Each number is 128 + 32 x the weight over the matrix's rms, rounded and kept within 0 to 255. Layers, rows and columns count from 0. Numbers have three digits each.

# layer 2 MLP down (transposed), 1536x384, rms 0.0637, rows 964-1169, columns 224-255
138106108182128080125147151147076104146159138155115161102158154128138096105101103146150076112116
101185108113105175093044152016169151113059161060113113107076201097159162089060117166122181000068
098123223087087121096134141100166118139132135136125200124146093113088151095100107111055070085104
150143144182108140099159090060165109127138166088130078184058214090103255142103175196039211093119
168145118117140116106153108119144131160108161112133176139132157152119077144103170147098160130106
081129127128098113143104152140134122096064124112109108127139116137137135132162121141092068140137
149058094108087070138165097162119113092109104128127201189154133140063113109127120109162144105092
070181152110121095106107120172147068081150111110147108142179146206105153138095139045139121147101
129093084125111149102069108196174081066168115172072122135157135114173121175146136113080137145165
126158179146178147104124070105082166155121108134131125131117137163111141137078127107099175131143
114171103105155085151103134155125176089133174175146110150131142123153138140105088117137127136132
174147064138128080143112099156092142109101142161143161141126130085142133110092167106117127070152
145100126091166187123134062090053190145124139161107184050181112093156159142083177159128167106115
154161110163149123110128121158149094130069135115080160188100157106090140117094137164082053091116
160140128128123117065170124115114114100086179084131124156089152128115114109167077087124115143170
184136146129146109101067137167131143098096124115098116114163115098137106149073046099112136143089
104068124134106167104116131106069075108154132134155119092103120166132119107143103095114133088154
128171119111185114098149134119121140162129086074149131110115200111102095080132172106113066152101
117112132106122138137131093147126120095113125121162152117128109104137140126106167096116124139131
100078122148136137163122109135152134075154151143083123148163166115122063145166145168112163127105
126107168118145163097109047090067139181124075151125082100149082164111169125173106096143151127175
154120145125189103194124135068120109090142151155185169160096151085126162183136136102090102137152
126137170203086127129079174153113103076149163127182188100127101117128142132173156076140141139108
101154138105157085119117092147116106058128157148136124156129173095094112112162129112105104144150
142144139130170132098071089136089134155194137150120142110079173150086115156139127114128171093145
116121119155194192164165104153108144079105186180156134124161157158130122114205130151055163100116
115108149124145159149119195149227148101099031156159227130125154106164130131117158102148076092193
140121135127126092115197183190152113075042115131169125189140169058066165128127147092159083171096
112139112116105126174079135146152101127089089107100096169112127084164159142124118114112108174095
109162143108143171130070098142167131083135122109105121102137110149120114105164160101115175106135
136141144125178131138144098157061109037172091173098128124130149151136145139088082169117169074132
136109137130106198182102184105114124144115122110131120139120081131115062103119108141087114129167
112162091168192100159097112166173140111091094104135102124140137153104145081128133131076155096142
102185132095126142101140142160150077144149146130056203168133152140177057124142149123147172164123
118157167107084159107129102128154146080089124107155138115135099147136142172181103179204131168092
145089151138085132151123170133157093131172126149159089132115110160085188119094139106154186164099
147134182142135155090134108155138122123072141123133119129140110134201116163149103149160101128141
108129123111116132103139152141104154177177180107167139101141058180123131180173137068142116143083
113085142149131101132208136125138173139160167054137170165150097138125125147221125121111142145123
156132106116154165136058148133120115113113135171077152152161181128075163126150102155129104106143
123155101114131157139147175108079144098174114130079112124087110115157182091160091114171140119111
132107109095103166135061157143138167149146106109190101130047123088093125096134159111134159147110
112153083146143119163119127156168157119093110144108087140148142148063094148085131139147130151132
145171100121129114130100050111133050119195189200160141165041191133117152147154133123156170104152
136083104093114127113145103153128093133160074137133128109117126138071121142126120168127161122111
148092072169094090132094106174132103118105134118127124127138051174138152121149092148141100126151
107104116142147109097137192134098129127125128083087123145134177150072152108178170111130127151125
125140109157115115131180156127133117144092122123163148053109086118132099076093149128094116147157
143047091137129190143133133136114143139138178112130160136153173102147072102104165092092169074112
076096115173167142067101098136161129134186107115170152091155125152131127180106143101099176077073
147082143128124120084160087103176157133114150183108146100130149112123169131159158090038070097179
111131154083103157158103136096194152142109144155102115104137140114093083115139125095144165121172
126086130107168156126175133110138162108217112086150156082151200205108164067118124109141092136164
073147119090158094125091102139124164151088130137090122134120163145111111155064145144141086114128
111111164143099077118108161136116115157102136168125117135131144149130147112132141175152159167124
133137072101141132099109121110136140167154099137132094168130110112098149132148158149161102127078
169144106095107104126121170102145138111113091155138148172211120128139148158125099186164102130124
081117192146157139117099101108057142081089173118107121172074119154153105119153127121154150101116
108150142120042083119170119120073151081142118153156147144161110223127097062146135100116167069173
124106105131086172094141112136093162087129152135161077124140132141064124138150130164104159114109
160122117129082128126123173115079109182107154140143132083099138139090109122151156115151032109178
160154109146126136207142110133127110132142093180121045112146135161130132124187137126106116167115
156138134131086153084117131093053124131115144094186180110134124074145080159186162162098069105145
180152082051178173125116095065106077217126135152150130081142099105109173144085069130052132111134
146103222156071119139154077156189110011150207096188147083085230174114074136155126162074101052175
081118125173119111097138089164119070128187147103105070154125135171127082186147152104140179094087
143110105118136160135147091178124159124099102135155089177123145146079087144170153135180136121134
080132099154129112189116095084104098152109137170192118101167131133083115164095088116140063117094
191114141111041204158127154074110134079145161130134149164102139138161120125104119112111156104110
157101079076141109101127126160111149074092155127151117163058107109098124175072100158145137085104
141092063188148125121144109163116107085135166114115121127146071152086065096153127175155118120140
095150095191076110162132105161100099151181109166058119147103169134102096163185185127105132141112
105133148126133133124110168110154178099175147218172195099087135181171083133156123094110130137154
177092065121110106112116160154116140173097107081134155125072162091118136169098130143129162161084
107127130148101137098173177103125099100145162110119133108166148099074126142164102185139076138204
125129111166163125096150061140115095133105132145058149191080156102112162152120131066074163136164
139175141108147143131126154104122122076138086132149059147127163079164081129121103116100160105151
103142118143140104169127127108136058131186159094066129154175215127091076118131151076180060103114
146215146121084113122109135119114133131134165147140106142095109065172136164127126052153079110061
114109156156140150114154121095170152125130114143142143147111143107120116078136151112146105145167
061088155159139103116062188207175156031138140129145160144180166186179046082192179103119118180146
159073105131118098148178190177143115126137143123130107087117097087202083118107140159121099136184
094142133103111207176164129184120128134171091110119109117063133065144101116089090181116098119157
100111170082136120125121159165133156166181149128127122161153098124158162127094129128142183138106
114200057127110122167148166163113138097161082123139138142101153105146176106042097179122105164068
092141109171101118155122086097134159160132132202078191120145120072135130114139131112110176111124
149135161088123157123200160119060132142147131148123094138136099111163138112149083133168146102072
089131167087149126133143128100127097107167098133094078085145094132133103180101163134144115118105
135073158059147106161132109046122123156137166132119123091126110155130122123102147131127118134187
160056140109100090074176130142160218111079118117145140127036119080151110116094172052112190109150
173125131066093177122117100032133148074116105106116133145082186113149093106091104129216055138074
139103123080146119136192139115100125105139104108059137088112120072133159190168107108108090126103
149160123088111096131190181185155105101107129143160100124170143031081115131126178165155123160144
145085103173114155138122129163167105118132154154155130153102152164161159098141155105110120184144
114150151151160114111148170138109108062154136098099147144163159170052127068097116132115141111084
088090185022159075158240159103139151100132111142149119117103118204145159149104070086168142200090
125128154144156126137182128103106155123138075153114103131092160090114146148071102117102123173075
120092102104081148165179163149129153139227100120095146159090049119209184166124152105132188153156
117132148138179145079110140134155141079124143124106105134110052124090144098071100122153147117177
146114156157141130146115119108104072148094189134207114145165078174115163211143092142199131130166
101159183164079104191118078116201084108145165072151145108008170066092138149079151110128153100136
072124118119089137068126097074134101107099124097145170141121115120147200170162180124077153106152
131085109137158096096198082082115197147162158134121135128106114070081145127164115147167136141147
154096147165160143044150080082189125115071127148109086077136118122121129123072167136132200137109
186097136128049143205171079179099098121112083143104088198115033046165159148168028139094171108211
105124088207147065110141106090111159124146135083098087183151085183133109132148147161126022146094
133100071105133151148123185085080104101081180139066063149062046134134141080134084184122165197141
059068170076124113139118113172129168162151170119155137133130115148139136134140170129139118174124
111139058152158120153133110203095119121177133109153111187127192140115068109117179096125114127133
154109136152180132072151152078196136122109134125129090137112187160062181141141146112128163078128
113136131165107146085132084168111110133151165107129114187172076122159119111102163113071156131098
136156142081142137152168117102156140111134079123117159094128135108135215123071115153084101118096
092140160143140103117160088151133103107152184207098096092171112108120101099114069118142127158121
169162125143124047092083097180142146099090034109172177116108131104104172148072103142138093117177
107123159098135084131107140161117163093162093139110166109136114128130135124100054086114095133185
118135129168111122112053072119140099093103168171092145105096110144104158162141161161106098130129
108151184090109084060104161117087104092094157216161102105161081083122170201121149090110154076136
083150087068162086133115132083086137125141125074213098141176112134092096142097071163136153164102
138157156119152114148127136196215148107093128152118117190152232136103155188111116137130075130100
094124046161084128165108179134102151118176090143086115110092055104112120092132088172123182125113
135124116113118141141130110164132126124107119092118185136125109116148129157153151133117131160137
119112074129174154123161112109146074081099085177065155090156134092109038164116111153116081162103
227099208202124118123120125141123113119067134108134108148164199145133117057160025131077166064130
117159124098081112141135130142142096138091113150103111122145116139131181147115083091117106127115
052061112141114124100135138184100110173085150102136084135119130088098126160177133181172054107184
169116098168127159099129101134114122085178172122146107078114167150089147192083145111144109090093
121101115087134148175098133149086124110157074113113130119112096116144122093177081119158129125124
132135130160142078100115115089130116197065092171128125124167116094116111122046128153148152136119
148105095140188154140125118099100125108115095135126210136146178089088094175099070146158113133144
156048083112177166158091061132115107079091130183118125119193163116145076090143156104071180101132
150179093142113145166149144094099112096156190137112138138137127117120167136108090167154150099099
096152139141132147109159187119086137060142087055123090163149090187118146136092130136172116088061
146152146102119167156080184142140144113157106134177139098093103160085091156070151122166188079142
074162165157155113112123123204161105134145153111161164135164146136077087137137143118158152111103
155181147073136094157132135122108156142145095163166100126088141135113108164127108171112106114086
131083155112156136084123173154130124162119161064121115106119087132053093135112118168092079068086
144113146100111106100142186138143120143099130127093104126094129153128154106141074125088103169148
114085137154131085182123123113109134121083073058127035165143100088157148095124086118158143106108
106192134128171104128098105155119078184124143180145135149145116124143138109078094138111089091108
110044112155110215115136104111139095079143126118125136157154166102134127115102134083116094122128
080112134060141082073085172224111132122108121058168160161049177071076070166061070056059075077104
192124190130148141082138161099112170149085119162122071140180146147127131161108141191141081091077
123156018175090126203161094103110129093065145161113176114129053173080153142161101079187202096162
127133103151137132175075118121177118070163170121155138113130118125125109135159111177136082107050
112118109156194107121170095184160128073121105090059113120147164078101139130102184122100078062232
140076093117127159137152145111139116112139073137153147146097117103146129132093148141074145169184
108128139139115145102139149120178095157154154128119137163077138117110164144147134141159100147152
129110138093141120168127146166134114121107145110160165121106171125152111105135110171132124114171
171116124111127077168072081066119113079178120114141153127098140119132136142149089161115100102097
149082139108102108102135126155110122157152155142155171123088120167131148114100166111137130180146
148141098156126108162135104126150126131133128082177127135118142116131137094146136117085081140136
136210095126096159152108120097171141125079139092126124120089183095127153148046081184142068149079
168160118165133083115123146072184146075159125092121145094137068177064158135108115127073146120122
097086118181138124123136109103049138126147191077129193172141146118135099133142137157105132131096
166125140129087135081089056172150138165053042134164113119100160176155079151116046163112127140142
106098087145113118065116141145121096112136109124187120147157165137153191080154142144140130096151
157183061134071117123153198140143085153226074035212120213075079121087062021180224089161089153203
117129112093109161114138125054055124099125133124128148136103143129122100143114144139174128159143
099051188192150161141119122063123091081131089103114145130125107098175137141126117137128101133104
149197145176151141156135126100127146137147137121160092085188150088130110123129133099128159129120
156133093135086101151115110156137130161100125102101129112127077129127161156095089110146123165157
104179177142183095121069180171146128142171068147141163150190143184067108183115095187167066098150
143180088117099122086091115137255100134115129188171109201144137091182003156058076172224186125090
138122085049080105169136209019091160123118068148143076098077086156107169165153125070096130149111
130133058057167123096169159105134141126127115132115107128122093132133188151151097109201161120132
102160139138084178144127162122112172148171075149130084120087127163082096137087163126138140130092
145095127140108107143124141102136058119166122131130128151118147130132103099081164146165125122104
112104068099074130224130172095087059161180119091104105114081154097143147102158142122158120148137
093131036039092163093238199225152123099175076101065172078107185125068102173099184107136153162097
137115152120138108092087087116115089120159129129186132125079141115150100144127140128110155170116
097119125132120117153094073136129139119136195069157044120077097137076089136128170115143155144170
077160207174136136099112147088157132121173147099089147129115168115161132108142139126232102142154
163146105132087137180150148150121120139149087146130108104136136127199097079083155158155102091093
093124174131167098154124093180156089093149102199145101072186099098119119138125103175102135137101
123173141162168089143114131129136096044120162124186128175130222147119138145066096112117180156194
182143028078085102099074072152138124162226130187188148110154151155131108142156147138119127000097
089088076166147130182101205067161149151183208117086100103156144193156110099098088072134136122071
134124177104160122130093164106177145107149137084117094126125153131154158151131063157145106161152
128173075141158148153082155073114127088115063151032139118175104152095154086166132070138150096189
124096105099088118167146118074076132149147097099135140151164144162146091128124121096120162116137
096105152117112144130212164155094089096125098154113134169060143097140129134145113149137111119147
107141120155109171119147128121130119168121108083135118114139060110159149101096089096140126148115
153174132124120106080145171113106129130142154146123172142142092137177151103103166219201081169152
124149161142108149136123134126123085176098123134136146136105137146154101134108131157137113139138
169119193138123131126126155093122135151135067108148112110110101150129142152158161149130099101135
139064148194070158136103099162087074072123138149136110151154105177102123133174127134171179115091
110105119087157111168132155153088141133059125159078127118151117210142139160150127127124175172158
113132113118122131147089072161086117160145147147157157127151130163066127179144079157183166098181
166175208095154063143103150125169127130181140121167131098124085083159066090161175159137146134123
092105140109100101185129105128157101134113052172101188057087143156153096133171152134063189149137
225111100165143106127154160156146139090131073146120096131149180102119137119092116123133124066097
126127091089137069127145106170106097123170163165121140104145183155078118162140114191155181121138
142162134156111139178139085112106142151093133090122113121137146049193153126127147183146124101104
162108172106130108109150134132127127137119101087147150139128118116140128119077146082141143075178
128128102206133066083128087091135119099134118120152059144053116110140125125164129117104139056116
104185135052163065160016152123127129108093153120182092126159129131170157176109090136129096163086
143096157158118121108161150136140122159161132118115065111113115131121138147113144166156170149110
159093059062140082096161133160062176098120030105111189143124117128104111162154096155123097062166
079166132120177154124098128167132074162118132113129153124122175143108171108129139109108090131139
145197174191144134117130119182061190144074081115074083134127133053167127130134080112173144059117
146072145140114079045089145185121149108119173097180125120175127100112071169137136095134072122164
072119127123127125045135165177167139112069157135083176173112120110110205156134115108188127083088
113147144174151090125188195081128191112184087116204122108099149045109120098139069075145188175104
073130120196119160146163151133180089064145116127078099127147148133085120153097125107095130148133
110094099162150156147110128113142112152117154104130175189126166128111156081092136126178152111079
106172167139159093103069112131178112117166187132122060160077120144113127105074105162130169153146
# layer 2 MLP up, 1536x384, rms 0.071, rows 965-1169, columns 224-255
033180122109141133108100143110164127070161174139089166128068158115147124180144149147114238089174
143146135137095147161140164133105155094122175127115171104165089114080152096101111114103105147094
149171156208175098114208141104185084141097175088103113093119135175139166164139136145248132156006
100158110114198105156134123158109129146127088077125086108145111167181088083107117124121144129086
145146124112135165097154129134141088139160187110139119090160111108106128079155125152138089181125
146104119148124130155141130185149107154111181101105071129134093166079140101165105115167125104116
149161128143108186045055102143127122137051096115160163140146094093122170150119136182059122127129
128131149124092116176087098107068129104107099147123117164087163134092109165122142140099134094117
057144131146142100086153138116115156171121159093161104095119069156163125095130075101107151173130
140120145131154140118112108160091099163122130125133174141132144145159109124102092141146102126109
114082131152077050137137127172120095139086158118128129149111102099148123070113150134080117075102
082239093113073092134142102109067096077089106116197072115082106147140121046131079119063090134163
141143157164154156067077180123101130117117143119107095130154118188137135154137048113130172067163
148123120158107165164072138071110144139105097187139141101167153133125146130114076082107196100149
168196050101084158174091143153087143125145099151128132049172066100128087098161088096089186143087
145157138089117115129100105089111138134092079113119099109136134123147160135113105140182115134122
115096098126103151086116166168164140127100102167145118078027084120128194176157088120125112120117
120144111138091155132096079192137116128135087152140138114124114131113113160168160109125105152077
170164109068171093089131130116125118117141123124137159100150072141143199108138086127042128186138
127147117154120123106084170120195104131138166085119094129164068172173146160102083085091129141134
111141079079106150150162099080147068111100081156120112093130123120137091095135111169151157139121
166153150208098127118066153125058133109079095111117158114151164142142118154116138134144107075113
115189099137165124111090165133160104114129120153076192131091110170116120147188137173177141121126
157128112098167181125140159130151124133120144142125162206123101113129167135110165136071080114132
166194135127147203121127127133162105113129166100148097151111092079051120122054106116137120159134
086071126144113151124161121169141167098106144081162147069092161138084107146164143142110167110159
068124113116161180183089081140167140116170176188110059133061129164163149116218189108104149131041
117170130105043170097077099126065160145132162104141140101178152169146118108192119131168115170139
152150121071142116126075144183084133139101109104144104096080104125129121136130113145104151108144
124097114161108091177159111129154159152140153137211109103169122111121123125188176071165099109101
135159125147196069198143081130112146106183193118197113133127129107164179093091104123164067096075
179093161160108122132118099130080133126086118102121123143114116149096110080129129195096197103075
096145099123112089107131117126107186125089104060144117154127145120143157122138108100082088080133
132117113108123144135127119137101107126098096128138110151150149156125148151098089083113123117120
180123098166127168095198148217148145110084076156134139168150172116113083155138101191096116120114
089138085103125169117133118070163190126126086178087135138103148110078168132135103120120164116151
150095125116140103088127201113098060152133147124144079114040134142137151166112138180145152095128
184122103141155142185103109137131152156115134128106141136103081159108095142131145142166145129076
086130188082156097158174095136124132137092055116138109101058064102114144161164089113158135104137
157151120132163105156155135163169086131112140175167108166140122169126125139148146160103159144099
188119097109074134152134079137071136121072171171126119106126085170184056125141071137168120191156
138103117114132139152148142184123107150178099092118163121076115156153107139175126147107158132072
052085076092091140112166129063139114159172166135105135083200121139169131171106132147105120081118
116158131115133112122109177073130109122128146112126128107145191137104109092159135131139133126127
105104154116125141153126121127163179135156131142119110098106138143089142146093155133141170127068
120142099105102141135075146086149167139126134092154130128124124094123144125128103154140123135107
121159115170150129123100106137087123135118126108163167103134120056161114119121083166138127083098
139117124134167171117163116105105071098155194081115183098190120127136125084027185157151174102074
115095164158108150186116168092134075128146150099138075117153103100116144131183116130090074157163
133146116158144094150117169125093117145109166088066090209099114113170130163146113170132160135126
143108128127119161098112136074084139171147150192120059101208161134163090086159139137145107118151
111110120083199101196135148202153078183181161138111187070080149190184181124112109114181066099120
050121139120147124135119128116111159134104114146120134143144112149094108129138124133124124095134
090089074133138107146167125175103078136149132117107161122129109088174136135090114133098064093054
117151163121119178140107124142165164092070141087126133163116138139129102093111131144153100089123
128192133120142111175126103148082100114153157174144121154136074089135153088151080144183077159150
117118107193148135116135144150162122122142077186088134102134117159116117137120102128124052113100
080129033204156167220105127111081209098074130117085171202057133160150017138178202129110109156104
152138163128123121114111132138143080151087107105140115137096175115169169090076081125193056109154
111131105104151083104128140132126131126131124139140137101092111129128157150133124109113159110118
137137080088105173125079031146109106115129090133092104155108146063146107177148112077144134090101
166153080128168154170129103121136133062127089117130081090134150130105173074116077102127127098153
153103209131125113160117135120129066114130138156108130102144087143130155169165100134129171105113
151185012226192177171140115162089187120087188121145144129133077122116122119128125134176146114038
084124060106156115178159127088131182143114125135078136156069131122148145141190107148169087114157
159135152131131156127167127083108145199136154122141156082096113143109100112083114140132136169085
145127163128132080098132158154104135160120164134078136166100175155121112168085082157148145127124
160184112140080187104156121097131198177120172107168101121103040171135164137093166133121091121150
150100180099044125141123115126117121124131077145158123125154136142104121165137133149161141111140
093148089162107131137086122084102126091141141137133120148124117154111087195179164143095120146131
115121128157104152121101124168183136164155135129087079164038120152116135159155107072165157160157
086126067140042140106163109112086125158092100073149140137128120089097146096137058147162042081119
056101175144092161110146132138163101192109232164111114093116088148110135098203140061117137106130
096138136181147186137063144177125142084139131128132126105094084194056090164120156143103205111164
124124088146100134128106104123108072056133113192140108163077120142129148132143130137121114130097
122084105129149083128136196131158092156121117085108100161174119169127173139145140141089060137111
166088070162120185111163101111194133109160122125157163153177073147203107124105086147134137136149
068133146126041142112120132128135172139066082108100131116108129135147116136152124131095114142117
148133078120159144098114132110154122166129106120100145131126121123070139182205123166094106122121
033103148077110119144112154149163092167029110117093151099163107124178113152101086096054133154082
098122079124127119141163134112077141109245128080186106155146122127148131145181136150126132100166
087114188133128118097075144120090162108140148156165124124124137106112150131163118064052174060114
118146119090124098154100076074111070068114155087138154067062123099160127103128205103086144119141
124152097166170118137138118085118087138132133139091119073154129148175128118169139089145152144065
151185141137196130084134137190145168156066117127127133100106052108139122129156123105098119130099
152130191094147136107138089088103148135115098151114139137114140128124151183126142140160143092134
115130147110159126124123127140097110100093097136153118155138115102071150120105170115135150114133
126083121150082114129073144096157162113142118181122170127111127127101098095145143156150130162109
123160150106129111120072151085131195119124089146130168161141148113129141197090138143125137073080
091144142112181135142142126132052137144142163174105127164157100149133139136141175071083155176116
151124129224132140152055135150120133166130107105069097160141133137157130140104142084052092124128
082169165132134119119165161148171102100146161194080076067087140154133124095151139100137195143109
045096116093096122120117119137125058161180140156132204135175145144155174183172154114167106113130
187089140094095162150130081108100131160109079141111154171072189092134147159146093099127141085206
133168106079177215050084146116165127179123100123169116129145103135086191132137177138141092123096
053128138110123124139087079094141126144140189134120169123118149132161139089130116113105127099081
152114177133085097122092088120128111139121108070154145130106117102097104136178111148154105089146
121180094145123176182127134126139076097095178121118159173122141122149148132116138132096093126036
091154141124104127117114116093123131130081162096092063116156157184133152176097159109180140069065
067154170166177117105102145111077127197159117137164113168142171067028155092093215123086163187103
097126074044124105061115166150140146103140126119142112135147107106161147148140114133106128173138
111107138124141128147125118171115156131165185117128094075119150150128130115129094111112208106126
158113147145137132069129152125124102167082135115128122076132050134055106106158142119146140158143
221145092111094091144172074155172090135146191110105111111133128136070111119123151160171098100104
096152098079068125125139086125117138125088073158167066095142079086141104179112100140146129100154
133166044129074124093151067118176182122189170116171045095137062152143151117190069081085177102160
148156052145094145110181110151147125150107180098169061137133084115151135111134075187116075209104
141119161135107131104151104154153091207149096174147099101140113161162205156144147131118120114184
113149135160175125126079162105150177117152100102080121111106170156109124158203122109199079185175
147116152084119118114050132039172180182129118118137155106104085135116114076091120120122084141180
072110156127103134109157132085097145174148129074076078057133102116102150128155138125155113123179
128116104161147074072108146085169128142178140168114111167150148153148193180098135139151150165114
097113097159148126163096172138130172185102081107200157146106118126219087089125088133094149184105
155155108214172156151130153100130133150101138071120140129118099088104078081123120089155108162138
134126106146145120132168164122164157144155106052133062126096126136141061134134080132111181100122
048181165141117144075159133124124156167128137071187126092092123119146121107075149064147130153162
125141092076156070073128149135158152190156114129127144108107170171111203169136150082072101151137
053169115169145147130109166097077138207123143210129176063113107113126147202130173104118136180158
124109091147097077100067163187143146111162118137122119133187073085109156096171134124088131126087
082118127119151140145123158117086156128131117145133137126130087072152124153102114090083106085113
139147089163161188089118161105150066131089105099073054058127185058196163183164136093123104109105
094166086100157123143165130140127167123173147102048128102133092103122119139098095189105138119129
148128134084119143145105118076121109087119108124159169150134113151134120134129127150119143132108
099062126117122091152152127137127111152136145083158051140137106095072160124182123067100125141123
151152114092106160084078119097141132117107112150137139090155101106139067103138164123121138123118
118099124157101154148057155115121123133124145130147108150102097159117130085144149162153136137086
123120153129075108159152140126145157101116165185170098141142118147119140148146095136159164121177
095095172165171135123090135169154150155161147163094115097129128172142158163109183141088164104086
130094123151135109117129164143100146169091102133189125097154122080130026117077104151120163185147
132104140072140062123153118164109146131049110153131107179123182116204114121114123093110121121128
106117105077154123157077174147133111171171125113162133138146113176134146148121120110189126116118
157105125154125140127115076202115130187104108177084129189110094115126102141116124155107121165127
184082082078129132164118170141184102083136131144117115107123143182118116128149115108125158129169
104109150151151137115087155100137141129138099101133109082113100101141124079075170065155134141153
109070117102131110160099136124104091138051186086167116082132090179067110192136109122152152134124
110132105168124149105167101151141170100145134144132158141125111141147108149142126171136142147097
177083137147130136160089164105089135084093190126154149099173139120179151138126140143153082129157
147105182174133095123178110137084069087138142096116168127172152145128138085126133170096136134094
140116134166121115159124130126149138147125095154122154157081152186164109171136140133194092134124
158184124108041143109111149114167154154112134134062096111128077101130091248132111108141078102134
114137136140111156082136117122180105103081132117123119182093137163072140159133145132101153158133
173072169057128084097094173111174126170092149102125145155110153106193106066146174128140109146133
130137095123158124109123094088106147120159108131111100113129172094132161143142149173093139125109
169187092123142123127101159161129150154203099098177048088092165102158171209139114078154152075129
112133122137120129123119123119153109143134143134155148151115088113120116113115167085141116119151
151140110115076116133181146113109125135163158083098115136141114164132109129140120101160177097055
119110148110115144123129138100132152087114145097106196133116109103120112135161116138163141143103
135070146154135116202137124125149150148098184138122151088151144154108179151151160181130091112101
155096107112140136114066123069129151120085068145086154145152129136158125115184096144160136127108
076136138099127171135116199099127163143112132173091120168116148155126144161137197116159167139147
174075117137123117090121102106063176136136146159133128069135066118077107169155141144170153165102
099186092105172105174086162153177061098174192047166115099103091118111123147079096114110107137108
153156043117193111174094145157104139123131157160137078143078142127068136139125085135166086075087
137136137101168119115103099117134085054123083156091131082191046110093113172163181162184128101184
170124150101114114154108142121087177151097106090121160149095111120134078175151077126160150113148
138158060106059158142167180159134174150093147110123131106104095056166038079147137213227120122131
114114156172152118076155107120079144160128121150136128151136109143119113170140097156096138086143
122073162132115148132126114136099168110103147099076106110128068171137107119145138134136137125132
173125125121127116106146068107124145117132125123121165135179111095158152076187093116132109159143
130135143127134125105107111124099113100136122143151135134134135119125104146097175129154159120104
068121070118145099211111132168180209054175136204117063144061104169161064112234194151095154170155
080092122080154116133128182130097088190110142123079102123135159132118120092193175155140165146056
174119136019106153073159105183157109059094099144141128106184111136158118157179192159131154092129
198171137157143134175063132169127086142065167132136133180085132045069122176115159197095064137124
094101121141124125124146108138172098118114134099119167174117121095109124100132150126118105157142
107148066126093100149157159157121169132104071116138148150096116131142143116130176081121151145160
098043173158136195149117117136191050174115084168137104113149138105162157081137200144133217152138
121139095133054167123106118152167152168173107173067202128040171134076160131082254081199142119128
137169106162125145127077118163043148127105154112125146154141170121121099106142117112089136084133
069160088140114195155139123096132159090085115168107128076112075110149130101098127109085167193164
129149151188150122138121121134148115119160191101113176105123069134105115077132117128152101051160
120082139143161123072114179163165139135161128144099101124133154144101162160191106050091108179144
071177096126093148111129083090121142168099184118116201155086118108117108101070100088137197095118
068151046130152134129124087044117103182141190157147100115118129100128133106122141110096166161190
146165083173046128130102106156074102091191126127083101145210109072147130190157179115192211135175
171101133165115165096139094138153048143067150110152175123133063136180165143133164173088104123141
100132105108124151144121146139153150144172150154178124136150131188110099087163178152112162107114
159135104142165105103180116141167146159111110143101166175111077125134140141130164095138105102128
108172178147188153105108116105169081086099117116142109130201096130094096207185155119100167113137
078135096149171184089164170154133180171152129128035118143160152103179061101104145099123106140146
139138126096123160105069087131139169164157086150086065173111148172158134131131123134131157117151
164136122141082080158107120105085117086095071120106135135136115114088152161156066126135110071107
101140166138104137151106131089152136157116128133120175113131139118145098126115137160180128154147
155091130150103135153069122134102161093136141097100144113132111141158143132114139173139151125115
153114145142128101118104131099203123140113128145099154156128131111152106154137129169124076116147
128138127141083131120128158093096122130110107126131098051090136122098119148181099092126172162139
147111050143138128148125168160103139097102126137102187180158128166162108162148123133115124138119
127118120123137106168135133116141185158074095134060114130139124096160101114190104144143135138114
167139157107076049161150170083205119085142135075153135144173128129170096195115136090092141116074
088115142104133122137087108154123132113152133069108138084103108093150144116065180150150134099088
067138130138113068060133126131137140139184165080157150075135114155086157171135147104097142112170
145091104135106115098179102104100112135111131073144071193146062143153240213204148123132126122124
124115148164141091158125139114160121211099144154093125089087103091141115113157135147081066197122
128142157141145063109131107125069124141124114189095075150138085147120090097122078114146128237099
106096116164117120097127152123151077156127141118113169141131135117090202170168122189075148144131
111170181116135132136115137137125123102087147115137133094130148111120111116113179113126133131140
145121197163113154147120118107171156115118162129064093134123130154164157103091160117162131120086
145125120192106151147181168060136095135145112170100132170123133117162121133153103114102125146151
125138140120131117117147116133078124197120110070139147096140154084156150153151156123169158101115
111104120069129120134163147177118110112160133117157112095108094144177222163120143147112152139130
128147129126107093133066163146137132108154133117112174125110164139117077128162171090129122035101
088132057121203192103109209169132171079072098154098127096128119132079087106155189118106105169162
114137123147163087184094116141156129151111166129159122155140094193145130095187157117101138105119
124112146106149093135085142167119115160144168107139147156111147121102153172175123099121071192123
097100126072106069102116170177144158152119176128113093119129116070115115121121094073098152135149